{
  "num_hidden_layers": 16,
  "hidden_size": 256,
  "num_attention_heads": 4,
  "num_key_value_heads": 2,
  "head_dim": 64,
  "intermediate_size": 768,
  "vocab_size": 4096,
  "hidden_act": "geglu",
  "norm": "layernorm",
  "norm_place": "pre",
  "norm_eps": 1e-06,
  "positions": "rope",
  "rope_theta": 10000.0,
  "rope_fraction": 1.0,
  "qk_norm": true,
  "attn_scale": 0.128,
  "bias": "none",
  "tie_word_embeddings": true,
  "parallel_block": false,
  "extras": ["value embeddings", "short convolutions"],
  "init": "normal",
  "init_std_qkv": 0.0473,
  "init_std_o": 0.0,
  "init_std_up": 0.0473,
  "init_std_down": 0.0,
  "optimizer": "adamw",
  "learning_rate": 0.00353,
  "beta1": 0.9,
  "beta2": 0.99,
  "weight_decay": 0.074,
  "lr_head": 0.00794,
  "warmup_steps": 364,
  "schedule": "wsd",
  "decay_fraction": 0.6,
  "decay_shape": "linear",
  "final_lr_fraction": 0.0,
  "batch_tokens": 131072,
  "max_seq_len": 512,
  "doc_mask": true,
  "train_tokens": 573900000,
  "max_steps": 4379,
  "dataset": "wikipedia_en"
}
Each number is 128 + 32 x the weight over its row's rms, rounded and kept within 0 to 255. Layers, rows and columns count from 0. Numbers have three digits each. The size before them is the row's rms in percent of the matrix's.

# k: layer 9 attention key, 128x256, rms 0.121, rows 69-103, columns 128-255
# q: layer 9 attention query, 256x256, rms 0.129, rows 134-168,198-232, columns 128-255
k69 094:152161176061122111127151099099149141208108121064099169136117140087137136147091124072102164111068043134165145155152168054137110095129137161103104131089078061068155144123160152146140147147151119068130174142117156143144151123080037169154108137162150147105091183103178121116064179153054169144087143109129130081165080176128157149127108147147095145178186136123167074154061157069121092113114
q134 108:119074124067161114140118121132173146144106124023122228089131093164154131154145181103110180143154143089104139140143124074039141178078190184136109128192101141158147100082139153125104108135158165114134122174106133087160173085162112165149122158155088085168110158139146100148119079110122121139090178127151126105110188108138105184138108133160086127089145120110105142130091154124079172127120
q198 068:109125134101123149114103111111106162100101141124126087111096131126179115071113132100152121125102088090163114088083115166124127154142162195137089135129152095187112116101118118149114146171140110089170134133182097106160107219136112134213105095146089045139133102153085159122118082124144102126151040167177163124116125132130129112157133156146163162129145079134133151142109107114134138134126
k70 090:065133120148110095147129115146094131126163185192096129114118176149086093169151101100098105098157165108095082173089091153095149111169095112125104127113111127106182084130141148119150174113143104126074166123119198143071126119104063116178164127084150134141086197147142170194075135101141119132092176102081109113128131156123163073161133143120146134154134129132158174137138136141147065114084
q135 104:109121138162125134104154117103102110114095107207129062055086139110094182106125138123141174134130143168160082139141113106117109090044146147170155221173174111161094160137116152090115125180093117121175120138125103133151090165157173087173186121131111110135139088125114130117086094061089157118139139140129133140112143117119083088120143146130099160159153143109106103157110111124106192123144
q199 074:118159108101062165064117097119135124129142141169141126132104106136154130139117165110091138210114159152162053147077096130097122107115130122141121115118149114104135138094138138072099105133122133110134119079093153143099127183094169181074126097177183124090106145143141151120164146158160156115118171129106149137153110098103158119125129162133100179069156175165148037040044132087135091107120
k71 083:167099123164156153194131159142115139132166144114127114119167139143135109147112103091160139118135070050159089132173158122138142130139108117091140123117106101184136211131151150193109095157122162076172113134120094097167119131055189161120092106128127145137077089129124125068124110124138080151134104106172099152125138137165117165115118137151115102127123062136104126093138109141125147159131
q136 112:112048126183123138107102185124064112131143113221129140054107087128080112119143149094145132121132206180126087115151134147096151122129141133125144124132193118175132108117099105136174097095130097151099138125141063149147099194139172131137117127120111150133132093132126143154109090118125087149168164143150170176092117118155109080120097148089127127171164128162107133152139126148098187147145
q200 084:119111114124089135102128131198151154188189168182109160049125104199115137119131136184100182167118182098118042155159172113156147131140118095116115107127125125125134129112110134144123121101112166110133152151103125139102113112100145170160059108132165163133130182134112158184178145139166099125133163169113119185153135109165131175110055141100111108121126181083101093177117090180071085077107
k72 095:163161109110107128140164117076131097181113148123145131152138132090138148163079114116144143090095073122181147125179169120193113133132117162180091180117122102076134176126099188104129093147127067117142151152115169170184153187151131124157118167130089104126142120077118139103132122105103129120117097129149171119207075112110119104151143120107092101136122155088175108155075137069126097151155
q137 112:111168172142136094145130121132161111097117164220138115164154153112084107137129092146176120120124090113114161188102109198140102093168068086082120106017170158123138164104103063147166123131125123186123142134122148149098094184080165149079124129103130130096145132125143145167159177121139144132145090132078067174129058097150130104131107091123202110149123123150102127138177094143154094148113
q201 074:123111112142114150180175110180183084092171117091124167137155095166098127107139139177102137139127136139111100178129143116110141166098067110148156158148158163170123126161125115145151155066084139117114108112164110135086120109156076091079109164094153154137174158146138095113079095123114152113063170133079090146103156168120096139058162146042117106164151128088124149228132121135186128074147
k73 095:123089094168163114123117143133121150177097084106148169111150134145096140079141114120147101096139166122174199091174111105177116061139153123145154178142110137177100123092055132123133079133106144179141123116100101140097110139130146122108111132134059144153143058094125074104148131087115174127218098164158139095108144143139083119099132110103116139162132133118161129164103097100110159091155
q138 096:089178150117142073134103147144156181146096164057154188153154107200136055149119123130101177103154104103111216127125123101118158129198139110119125055106109154102129075096150112166161120081095173120122129098098137151129185079119067150112107101127096182093117210141162126173122143191133111158106141169125063094131132152099104158126090112121136097105095135152124153130145151118108130115130
q202 087:122177106124183073118096141107209136165134147155098104112155173122107152105112106174091165092169122101086195144160120104130155117153132144128109102167130129133104138106160125137092171169077161134129139182097131121085135069150076091158151085134123197182118185089137088126156164095110172157100176131101081102109159108113106187099128089097099105157137100088103154151154103172112082107133
k74 098:024129120142124103132143110125115103104138098222076121117114150112078116154123117105087081131134172105098098160061107178068070120163061088164142086093205151155145095116064063099169193095126129155086158150138153127111135122168094084130155141099140146151143124147120129194158100113196141122115159138063107129124159103122106086167108120079142103097129192143161116126132139104187088125106
q139 097:145108149136130105090136113115224129164088150094089149054099091146121171125129179130139192089143150130146143114135129081096152113106174176122129135186139133131105095112160135137116125135135098131132102176127113082157124062152092118171139172186137079195106133112122097136110117119087173130110161143154125121110170129150054156121115156118081122175150172084118072102075152175118162113115
q203 078:168100076097172144127125108162081159121152113145085104164147118083128144084147119143126110118124096142155086095138139168132073122148153170166160171163150080158135165156140165115116147141199141157198091140171084140163077145084138147191114134166117113127177053155101117052096034124139085084168045155152139139047054158149153152175145187103124169122161082129108156131124134130161157139181
k75 092:122042103175148133134114156171151136124145113120166123126192133183111094145155159126117117112201178164135102119123207131084157104140125094067141128129112138137147117140122139178135164096079158096104094086146074121152128089133132118175155094087112153127120139141137159119136086128169120125159121165163069114080139164104117131166164156127128107129100097126114127122114085129114154161168
q140 109:097157130127118124143140118132250160174062121000078158147126146131105137189140117124089177150156137097113178164107133095143135126122157156130085116132090167075131121093163169151096094159139157134125131130152158123149126050091089171113124133135111084148093161134148138116129138113104143142145122114180078089132145117106124148151109118131106093153138141112137149080092144137124165113124
q204 077:139121167146070158113094099152161145118070186062064052102110109163131151135149151156107106084133060113136173145122159143156121144126127139134149162089102148123119147123119154116109122191158153109207151133180086155214119093035098176126124125160088121113105117134124113080125131106126130093163082117138074128111132138118111073117086130105148190109180083151131160134124144136138131146139
k76 110:089122123109126082124105103119134133173127176136133095063138146133109112165129091167073116086112152112095116169071100122120128139130080122129116137156151106136176114153128121136173148130089142117085142143129182141095151052159103097202177141083190143161071164121141124134096208087147152140072167125073122104115155135130123125128137151111112094127125116070074175115177163122156050127081
q141 114:146039105122115129104121145128133113149103095119121084070124111101142151084124176104167128117153145131172081105134137172147140142056129149171170152162142079196116144138054163096109123137138149116150104140146080115179127120162158167161086184148102085125160087123079100096135016155147094118150120125107187137093171158142095093145115180113085172100195118106101155124082135162127163142167
q205 075:131088078106116132151135080103081168110182063144132142140153119128167133108137158099140092139111108132166098088135124200118116107102123163111166097136125086150110116142075096095163143131129130146192118125112100151070123167085221142193118165138128147134161088127158112109115075113180101108144085119134214133115161145117188116137147218173146123107145137135135149122084084101131152178111
k77 091:171150130132090122165156131093131123183141170068148142140148070082137138142121126100166145141130087093178102142143140088162136134119143203149102127125097124126097215144149177145070115175163101090149150101160096136243084234136120159179059116161111133129125132112140159064156138064032102148115117068143128150112083125152160131154140135184101152147116111163135156111051136136093161128098
q142 103:136044106156150115115132087117210113139088126093095121074113087127108134092111147126154145092114126133163152126126130142138158167061167180157158117206129128115083129134127158132082105142094106170162098195161106108108127039178111114108151162142135079168120126101077067133111073108105113122149138172118126107053211106143087188121135126083096122152162139098122068139089158171135150127140
q206 080:159097076129116164125150068126103127115119154117083086077122143078126179099116109125133076112082120136217086107172095150133108159107129178193155116194162111171132162166117168112111124149137116151206079150151111131116071105146130106152148114125147110184145099117071096094112073114170105082156077196143178147078147118205095155118116158150061158139176082059120102156136130139143156145151
k78 083:168102112119191123138121140150121152113121096071186135100153154203181115090092141101167100163145140143166107108091206129143112098093165152112129117140061147100101194186134138184093113128126121180168108070130067128138109158095174148135147116149109171109164063115113171127199121136117089115157082130168107145094086135102161187144126094212117161096107073141102078073141094180042203146162
q143 115:166076113126096159100146090109034065139168125180115072128113135103124177099128162114151085129112175168157054129156117173127111113075108164163162148143164060168144163204096150082136105134137090134136101153120131111136108191155180109137139126111126090151153065097111122077129089114126120116155100151134217160113121130188109120101155133119100154128161094107112125124109101140140107143138
q207 082:118113136156114148152137143178067119125194112126141139187140121119130128157153083059113101158108145119125079102140163130080129145143117145093096123124151091088192166102108114098126101126191063124096121152119168170127148200170152128132121089117147145108120073166125160107119075106120159154112121109132194146144098155092180167086145138129117125123113129120126128082119144141114128109121
k79 104:168156123119097153145147114150131097116127124072094122175069142086133166119093161125120112164134061156171132110175133111163157154134165166137128140139104061131113165147140168134060092170170160115172097105134147110148108166067152176079060127175100123080140114107177097053110144144099113100161095093184148136109124122148169148077167145187096172143157103171130122134083136134116199143127
q144 099:136101159148132151082111155145041070100146114214075104112090139123141110099165190089132107082123142174152093145155151184143132149150096145157155139117179075177134122156065119125150163108150092100116132106139073086123106172172165139157132143142098100123112073141110111127116118135142159138201069122151221148114111151188116111101117198111108167146159105145117153148131126142109133144136
q208 098:110080129143100191130127174179024156116137177158149101108127113177136111146109177134111126173146114128124079118051148173128120098126123099098140131062113158072113082146115106180122111113130161109128143049152113141173104183107119112083122142100067154071119084171139128152151123138137090135150165112135098170139093158086146061163139181088144145057108101187144102133143169106129141093142
k80 096:158160149152147152096050153104101122178078104081105124112082140122153191106148139144112123145148075138190141098186101079172119083141186152127122178130126104125121134067159163097085150134141071109151122129118129158077155146146094105075119166174084101157114150069171112101145121145085170148187125121160149131152142117157096121058141137115085136148152148116199127141063140072094138093106
q145 123:096155150081092074142166159133122172121131147121140151210163140142177113197148109115107118180117125079091143181105104111093076118166132114113069124051096180094182155087146107148128123144136163133161119113099181137143115159077114152146090098117127149136119153107151165183136183110129135138063116097112078125117044128056149134127117081153189092084112101093130182172126098097122116109120
q209 106:084145146089133116103129185114201152133106156139119138122112132137126110170093101144124134147118144109089185229128117128155124102095140097124099146072079187119120074107157106176143103165055144160090150110136170134109144092085132110109177151097107128163113212090123129128135216112143150106074219103108060132176136112109129039127109093112139052125115195142137123138134123161098108130095
k81 099:108134158159124133178086129189151147114118166113131151089127139117081058133107131075129142137115093140129182161064115152061139148112095088088175113103119125125136061123168086181153142106152137040132127081161110099089128120154080117153154114113139181070056130166141137168122175174080126166099205137086076078127151178108140099160131098111174158129152137145102170122155122139160115143070
q146 125:161113068117135128123107039078124114103107116140137083068167095078114184071112158115180119107140098156138110108158094172152145130046171182144164101154159112169109197146088141079130152124103150143156111165141115200115132079148127134129143143127165107088150123091097103095161081092154056099143114186076172084129166134174107148132174124127089151111177100115121062119121122152134116152161
q210 107:184101097104113136132142030102111092135156083126099133109117148120129172100180135114162102113100114150157102107207111130134118153093126180172149104197166069142117191157112170083130139123151107116187093197133151124115137144158170164152106132157180088136144096114104133102117069130189104101161052152151233119100124122170137211090128146154098150162112094065109119138099119123119159127143
k82 112:206157152108061145171190084158102110099138133077110115193096122096147178122139144132150108141164114123113093099173138117160102184084153192133113111091132127115088207130111186122088112159158135103146109126129134098224103234089144210118081143180106099107162117153158109066146102114094078098136093096179126149079072111169124159118141112192104154113139125148140131110096153133143156146147
q147 092:158110112093114137114133106150015079122200121188118092126105133114151159084123178098138119120097139160153034084145135168136149151121101164153166151138144050126145119189081136114136156096152111097123134114138115123129134193207178115171135120131090093126159124144114125096117106147153146118109105129154239117154124129207098178088127139124095164118153111150106147126125107147146116159104
q211 103:152119106129142131126143124174041121105228138166146160158151133132132107141157114089104118166155176139128041036109142152085145170159115115105107116189144107115129130127119122133149159078199124135090099131119109120145137187209138100124086114127118151078112061204114151155100076161128155142126130103145172144137099176103149199122132137143154154106069097113137129121154144146119107121118
k83 074:087172082117089144044111138117105135174156147172092156153114121130087208124116130127127130118148096117117111124180123151125117197154154166138101121116169035139185140124150122044158161143126145100152141197101204152084159112134116107040145147165117064143100191113157095108075137163103144094179118091143188123157194103141144119062140129119081123134164113106149121154123119100135102128113
q148 082:127060144126148111079122196120073073111158112201148130079109161168130101116163120087130130118086100149167107119151163159124140136135119089140145191108155105178155117133082082103166119122144128139111120086116075087117141148187202106171110112091085159124120139149130106132086057180184164135143137081133178145136072179109134144116122175125119173095157125173138137135122093117152114171092
q212 111:110107088117166130105135171165084156171151150112168149161179126130114085182160118111120159194172132113086092077040144137075112088114144095090090092133103143070150109130184101140132082088141157084074150104118117094139112168142095120102045137112115182080097070196166133187144110144131096154096185089129079165143112176088167135182110139142132136059107149135183119129110159123087070064104
k84 081:108087126191158136112109171120184172178118152095140142112168081125091125156094128116129123068122136113151201133156112175088127131162113101102166152120139116127130094126148112137173149109094089106136124119109147143043176125139129117041157086130100104126061116111163150168153162146109096194165158145093112093195246106131116122100177107173137088139099099146151070131144105103119099131100
q149 109:102160173104142132158142160125113142117176133131157200227134173154146107186161088146096112197136143126084156160114111083090105127204139088098075117108111180096177094063164135153133075132135163113114133127097158121119140188117097076106084083123120161152130126160136171175094148114141143140084145109098052131146078152066128136151110096151204135082100181107165129164145133097105133085096
q213 097:093170153127143161107102160108139128146089148115129096128112131111117139199102137183125183095111161077124192199102064115170122090103135124124099124103083188144124086154161099126134114199081136158111163087129138130096097077059092134079161139107133118139141176107138118138135205116130160119127196144044035113159173114108120074173096094122159119116150152168096098160171122131137137100122
k85 136:100092112129169093102139146130113134118159146166204127126154174141141061154127108110111104145089138116123104142065102153067117139119034068121143113118128189104147133166111071140177114098079116136073138140124107115079114116159163075169118128073139144132127095175099151206123086128170106172102122143108107136117112107079141154152107115102187097075086135121107135121211119134177067152091
q150 112:092177161103145079124148175153033108114137159180105119172131151108152093170152136089086159175124141101111058201096128087112158156121126079146132182111095077160193125121136152156120135136169116085147138067141141126127146198129141141139118138132055116081134154154174131120080127094133157136095118081148140116167058157101137099111124124163139184117128147137134213168134142158128126093074
q214 135:108162153077170140104131179121076133124138205151132143123146122139178086101194161090103189161142101134101079135118167098121143150143121087131103113141087078136123078093157150148108190102125116086081155091204157103127194124166108107151110136141073153126078155142123144158106166181169178154083175112180117147162033179104156119127119157132150172093092180141194167161152152102106083120093
k86 109:050080162164119155082058169110146135160146151146147101102158127180107079126118102160101157050130126083138166163127081176093148156162081074161120126096158118152177033140151086134149151139095137134103130115156134138081165046185097081108161092088122145155090160162133120165101150137184115142130187160137119139131146135131110098131131130073158125139099158140116113084139090124141098153126
q151 100:135150196142130149149135179155169165181154174073118161150122150199103116155129107125092123155186131090089132094106125075148097123176117097095119096110079161091130075059175130154120111146144146119071146119117143100133179066108105141135096089130112191144128158174127189152162185197151180177094208134142048112152094146097112097149080107136113134155102174145128155115140136129108146103094
q215 104:126190139147136108122116142123182150172110137111119140159101131097138118175107070153121160108146197098121184121081068116162127124136150111126114121108099204121131073114153095150132144138101110139068137113131133126072137077116104099088153116123145159143103151106169138165142219119120161143098179141078017101171150092143135143176118042125153065163136119099110119134189127122145106122106
k87 086:069072151147161092109153116063173134079158098163170117122145149154111082130116111149098100115094143136107122144094107169086152098104104089160120092143163189104160136150128118140200095095096087174104134153149107137092098099189141072175155120039185162141155094132100162213132125143135122148101152170111121133122156139086160099134110145114145090124047123145112102140171140129135138125094
q152 112:084162127121159095112148205117043098160116125149142167144143202126149128152152167055092093162118129108079102188125125114145133155135140104138133173115138100153200147107111165136148079111169123082162099076106139118119119254149130108159089123087097116132122149130144146148108083111132117134123108102145143116144086205062153095107117127157129142038130119120138170138107121079122134115089
q216 128:122100106115166135124138184136079149157151119129155153138145149149149103121133117111128132192126114123098087167131141127101127118098152113094119147133141087118143134120122117139139093089154142082133141088121127135163132205120094143161030128111092134089085103145118105157087062141163071149112112088144177167126105244121112057132129143141155126073149165157163166135070158098091128073106
k88 105:146091099161109146139101197169097133109102155133200117138165118102095052161130094172132174119085108058165162160129114198055110138122085092145131167124156135143144064157138066165111171127127149117118145086157077180105144081181132088157151083086122146120100120182096108151138099180181145171122136121138094139116157112110121130132145158112186108113147119156082158117166107175145100120090
q153 085:091128191134161122141143165177202138150149170089132146137115142216099079195145122138071144157177102069106120107092136071115120126148116059102109137110111180133155090074140129151178092121126137107093153094115140122143167169142137112142071091114105167096131142188160193150146112173184144149075182145130076107189108131119104152155047072141176155152123188158152143127144119129107141104110
q217 109:109178144127171119073134141107156111129129164130125143132129121133134108170116135170138158141124191114141189117066065122123123121129124103141128123122100156134116065165151099139166145151072114139085142097148105123071148064131160106070186123115150154131159094127177133178130186126199156133096205124101066153183158097134146174165116053123140092110100134126115112172210127135137062108049
k89 088:094053119171150121093144132100182132122136081171172122073152151169118068123086137111126097103120175106130118140115082146078147140126090086145145119134152167121132147155099105120202095107086162177075137152124064119077131067170149095104146121040150188156139091146135134206120105116190133168111149195109115113124163135117145089136102124108128075111084134155114090123209114103159104171102
q154 107:127136102080139120137138146124091113129161109120185164173143116183170128106120097079077122117159133083121040166151145105127124181163126115121071176093113104123184150065118157164135131113169119089110146133134153116180143189193151140206110093068081137130078112142147158131104159123067185156072132089178111129108085193094127126126112125141107155105142109124148181138072142101082143117098
q218 131:132097119117173094119123145158110161121194131160174141173183141160141071081141133100079124155146106119105046083109106123139163111143154101064095140139094154086149115067109123135132121062168150120137131134132070118178148188182116133150061135121105132111099134181107141117097099176143127173116122128168126119099137186064157149160105157166178171119137177148150113126096142117125110120134
k90 116:078073087167179106116110196123124125103122145158156085132166161152136056133131116133102174111095103095125185145102096126109075114154052102095119140102145161114124058133128050164161156131101129126122073124142130129114139106165185090136153111076162106163135146131070146176066108104177093160095121119175113135107125117095136135150154132110177068123090128122081179163202095171147131100143
q155 119:092179173114121119141120134135152135184114151075122176192107130152140131186161118084087174141165116078117136200106147085128087155123113121094090110078096120135204098079146121140146073109154125097066160133115188123131170165116121142127085097133078103139101187128193193161137201136134192147088118107141077080146074145104137122122057106143126152115143157136139175110133138117095145110094
q219 115:091176141132161126115114158101174128173123182131076111139140119153113110185091074141108166121131134087104143150110084137125110140122126132152093125134097147123107072153166111139127108164100134117080195089167157097111142049108098085088121117118156151118109185106144087157147222134125175143092174139081059169143117110145154108140093101088177089125094162134140100152162146120102096130115
k91 081:079094165140116120158109127095189141153163129156135133102152168125110049114128097110123129080075138141078118132087109129065189086107094093130095085153197142117105072116131074141125119109085140134110146160128091132095128065174125067190132132048163156113128093153101098171117148116131137163057180162093117090129150108102103095115090161093141099133113147127139100127149151112188139194102
q156 077:141136127092110134110129090150067131029080147088123147172144127098129161133137167144138125117104109166143186123114111153112112151109123156179111086180203119132132111146116125102113143097139126128172116174106151142137099116072097122019201162144137055106145101095140059152156136110137086085150109130084138132100201080094115143095163077127125091105142124059083152136138113150116098124138
q220 105:122129145130064190128113147126081114093055170087089108085131105140118181167088171140137145105126114122098224214147126141143089128153131139168106108075121135170100116152091100105126130198101137150164143100141159134146086113055102155112194129107086090120168144084123100114176176117100149068154118113052134114149173128111104042129113098159113116073166089132135097139159106117138164112172
k92 084:152238136120118117120113110146085152158126123129056129135104160090107170154148146087123110201201150142062067084142153078170143111120139131154123130114098063147115144101128139129057140165146185137116139123141131083200108149072098161127136132161103158131123121097160069069147146114140216086127109105123194138128068155124156130125114147159109164092216110119152154136064151113120134113175
q157 097:105130117153122125105121166100034113124117177220102096083133094029111104105131159077147149139128154188143161150128146110103142130101124089121122114150130090128128070140137112098174175139172099125123117059131133171060144131085068113121101142144170162088157122108151128140079126099147108133198095114106125179174048181079135061097191168140127138183162102167128148180113129154149124091138
q221 114:114135134121095157167143123094072110059154144145133122120105109137140142076164177070167193125122144134190090141163161091099159195153149164107150112133123067170171139113118128085118223142060104086157151163187113156154142158166138112186153155145077103133068050130161163138186102141186096080135111137124185138172121162141110119142140125125086151139127094153157108167149119112122110082064
k93 100:100131148151113184102096131148086096103135134138132126107115074118133123162185166190144126127139186116140133084143156145131147130184145113148134139117116072147197093148126168096173128096183090120102137084127167148111177171139046128106130139154132115126125125143164147145109093103122130153176128148142159172148107122160130093100201144086146128184068130134132142056103093114118036090131
q158 107:097037153112125123155145176148149092182151142114174102132152172160132108127145145068087120173118119105126114133151141152102083153101087098166125131103119083101190142091137124186155089079183123112116111139111150099124153163176150136164085147093128118120109149118148165143098089131110180174097148079132080139106087201072162132084051154127147170103147126132163104107113127108117167103117
q222 117:105110120117201086139115137136154136130160109123112172155159155096126102139172065103100093185141132108137140165123108119065151184130126130092104138148141143110163134091142138173166122097153172095151145141087108093154166109150126152164056152102131134170104089204118105150072078129176123129125121153150134093109112215112114119161056106141166141086098164162154160126099146159130139106095
k94 115:105095114160190070151130169092151174155135115207155110113142131151135039094083059120108146147064105065214119169110081147110106140120078074136146198133154119103139113108141061160154094100138159145129152146112149178089163099131195109133086077058156150146139107133092145143132086137181146148094140114123118150116116133092092150130076158128173059113059109133137120146169108144156109120073
q159 111:123156125086096136121194159146157153141140124115158107215132149168126129164126117143131173176149123109134043141134121084136107126095110109146090134125077126112208127106166079138118165115151179174111121131099165109168132145069136142073040110090126138132161114128148205160114168082165150176085117088153072143128093154095155088102141102159155132088146129103113181107150140166147122142097
q223 098:118136120121158148072116138130168175149156133137158100139082142124093112140111111172121136129157167144154122105112096177116135136124137124148152092119125144149137111185106076112164131134149114144092157115146052081144170126141191105108138118098152143109137148124141155153151189120165133156139117179161086176142197149113166113155122006139183154098117096111127128096164128168124115167097
k95 093:131156152080136084141153118093124103100142125161108178133199138118132071179129073115178141107070176117136142140062111161126145100088094070115094040135162112137110092069140056120194116112147175127082147150137175140120084071137147104142143052129216183143147151139097143130103136116155090116070131105067097146161131122126105074152089123142148123154106128127127139130167098175133137155096
q160 094:180097102141077104133126094124111113104079149154120142107121130080134150112098148151193126091099153150159201120143096154109097144092150150181179064158189120164073158167142135091098148135080105172147109167125129161079112101109085100053177128147160139119155147085102069145105109138128074128160110133084116157099170072137135140134165173126137112151144116062093124137182123146104120119190
q224 127:146123111133070153181142130095119120127073147102105082091111098095105188177116138153173113099116143142089202206149137131144074101091119178176129121092142153164082148161137152102088122174103126134141129132138154140130055097072126145120172129128105098121143173086114083104177153071077124085143119144066113112102164092127100029115147115122104127121151113145114075119153129155156173135188
k96 129:168182169115084161167125060159124118114113119126073121108075098108134166128157154143157091127172140165118089099144161125176158146092157166139155153119123081145107175128123178137059138184180145116151136106174134120191106150045109186143118153169120128103141104111166102088186137128143131066133086138106154141098082138164124116121143116147062210118166086135136116107101145120153139151133
q161 106:175154073136082121103154077147052142124141124158140108154152151063137181128109171143218090099125139199156102096111138119156147143070116197180167126169147093123100148159094159090091160142168114119170106162113107169117106152115120126095129148153159111123170101100126116121100099092097075091150104140115159182102135093139129112105196094132110126111100090106132133115144115162175098123138
q225 162:145105111182101200163143087099085093098132104130138099083121129088077177132080147142179129136120175157190110111159115119145139115097142176189208140187179117187115143181135171082096078134147082154157131181139062146099084130133178100111191118126185080161195063114135120135092050094115088088164117128089149160125170120144116116098152092164097140144120102105107084141133100146149137130152
k97 076:158188095094107142090119166174035132114150174134102119139128128111149149128138169106113124191145128131106089143147131153152123158143122128145184159099083119159170136112105144148101157113161157103108105113109139132180130196095095158143114100180089110140100172135126160055068075106129184114126050057159187151077075150149145134131126147117159199113113118091095193130069131146118124109094
q162 096:078099150045198135153118143127089145130161120110142118175140122183139110144132161127118075163111125118057123186182080130102143169125129134166122083133095120098232117108156107204137084087170164128083094158078132138138112167175140135188111176116116136100143131111141074184133183131165128114098130107092100117078104154043132134100039090163173131074177148097137136158116109133124143110126
q226 105:085138154089176123088147166150080158154114153141107162135139116163172109147131111090058192167150045058105155159101109134114152130158123140095071122063129145086181155028121104146157141121144202121122149153115143107150125126129044125164068164138103167109104117154123098152196185135120141131069120107121125076135130184110099100128098129088160130081130141146143143194119167117083127072090
k98 139:131116111127168067122129181095131145175158131139180200165155166142137063145119073093109144135145120083112150132133153129086116136213104081077089099103134089112185098161154073082142097096125153119094129140051158125096165167139114111120104087111146187120117143141145168145093134135115161158123159089167106090136084119085141175103133113102187079163103113144131160146151107135112094130096
q163 127:082131180127148104142065183145170137197114139114110158137164132158146100133153087048051142155152107070093145167138132114101107149173121093092084122105099117108187094082132124198183118118128114106100151122117163090138158139143140137179074104120082125137092132133123175138145150167104185180119164121186104083129089173099130107130032140125132132167120145160159154116101141095083152109131
q227 147:130124142125160082151120179130158127160160115093140184217152153161153090123146137112085149145131086090144117118143162100096115167192121079071115123127094129096170127067132112163167128063151132097105097108109125122137147136192106124177072124100103172126102148155101167143111107165162139169118121131190112100119098165089137183145109180115181126149144173150154196155148155094133151134109
k99 084:094059120175156122200145088134209105094079045144157135105098109163110099115092113155160135086093135134164144118108103111085107086125156107140097135162163142125109098153144094110161073082099104133117134145154095114074123025188151081137151143057173183108152060116132097194163146136116088140137201190125085097117200119103117096145109118089119107153144174132134096131166139127142156123141
q164 081:123091087125162118101092118112095181127126230129097112118156084108128126114095114176133114077119146116131096161129116138155168125056098112132148037170129113183078105162102183063079100181081107144108150139157132167110137057128119128057166169167168193070109137156092098146173137096106124130159116184074099153129139082156103148139128096125136142197176138151080153151145127206089142102182
q228 089:125153159158075104159130143134100098185036166097110136096124123127167153240118150112134151102083090084155216244099132099174123119131069140141065053126113153140124109127143091141147102161094108133117108106114167135061107108091077087119173121107108125132189157094163106133152198140098191130121117088126076128147121152184115117089083152109137062141135137130158136190130121146116158096121
k100 079:101116171145079141104171135117148084133200095023129117156144126112114144143119182091092028143156116221127079098141134085131128116109144152156162164126115128126156157094147183122101151076134135137156100120085133095170167176120095119129134119180096119091142120119139141106099132143082120115142153107189127149072110153088154143087143107123140157162134142087167102116023086099104140124131
q165 101:115131128108160135108109118075115123118125111096184118136105188129127100134164209153131106082093112155172181131145189158181156140109158143173081159162167133101173126118101108137124096096162146116142099124096084144042186176186135088115104134106151189097168139130140187176087155121166175122132136092114144084124129133150149154082157115110139144102175114143124133102152137128136116168088
q229 101:104145125141172135098162158126101133111141128146171135148112142077121093090115188133172079115133129156176190072124118114161139124149153137110117123145111087124154093100138135128132113083112146116146115181122065126157125200153158149121141119129184184145081009172149181150107117180169064128142126119171159040174168135130110153139125121151140153162151145181105132093160095145114135135091
k101 120:077128149145174105119112222136103104160160141158160135119124145135192133135063091113192100180100131089120198156127139136062058159122103087094073132108116100105164120155127110142158116151119090119133139124125159099073144191115161120125142139110101133208126124132143126156102112162171114161169100056180122111115095148100095153087154119179140055148109134126109162160217126120122119118111
q166 085:129191118116143095125070141143111118136134127209126201149146120099153123117180120095139150151120106126114131173171147081061172176175184121097081128129127090151139112108093100183156188148115162082092162105085083173100155109130118120212103119140090125089152038131104128128053109119088105131131123116110147078185093140118148083200188146152113146153118115122213129179130158126135091081134
q230 096:125088101101149099163106126129146109116150079111192144130170139123072106086125178131145111149162157203146110077115147163121099134093182134129137175137152118085159151155136104100126105108135107159084088150125068141133113153205174096138145115144131187088159064136143197114081065134157073124139142167139154171068130115110174188136186080146149133101089109107109083145167147092183114150139
k102 091:101106093165133117158120058106025094121149113141139120085142167183150116159159123165183134076141155165146171144152036189140111101113107154113135152100176159071167085126110090051146146072102115118110101130127143134114093162156198086174194150092131126120149100153140150092103107131192092103089075159133122130086131116156096102136149085080171134143113200103100171093166140137123136136130
q167 073:120114147148151131125164122151138085143143134127141045122111181152063134136126185137120133149132099108132082074107193122159065090146063123108177184141175097141136131175118137053133099122155115113149091073147169144154116148143151100130088130111156066126165146174168161142161034057144121130132139133162124122180148158116093172093091057121141119132111111168127123119127090146171122149081
q231 107:145126067138149133071146059129123092115171138158125149123147120096099111114143133128143148167113179162175065079146124133078173139073143104141176130178141031112108107182121134110123124139144114153129131112094096161112168139177186099135108122149148138114168023157168151161047035085166077123140174093156180152179130125157130173103160095133150112090073118109133164148093140121136086094086
k103 108:130110118168182151077103139115136127128118130160104012044156129169096111076132134153195134116143189098188045132127091156092165107051132132198141139167106114150107189123165161133173111125083149146127161133154082128107072053121128115109158160115108153143107112128089151103175066107135109157169134199111135173152181117142102096124176114109092102099112114163126053109187111113117116139114
q168 094:148166143145103131133123121132060139058122084238075159176125129085156130148194125145101110151143142136120137179112099136112179186182149114104165116163102137129093144097180140126107122129115162073171143084162110127125119149124135136163140109167053115098185081179128141089075133089131084126148097137111117102155144118143178058157201122166203138084129147136138132182167161119144123078140
q232 106:173143155134150166124139151094029124092139137142130078143090138126145133140136150167111166120141107131105052088134130135208128144090108131155134181142141087154119170138108139121077103177141138099134146125169095170185165205153150155114161095149126108073169149097130134117124116134128106065163100150116155170108069119159107065113191076100163196104110120132097151141129130065139105160126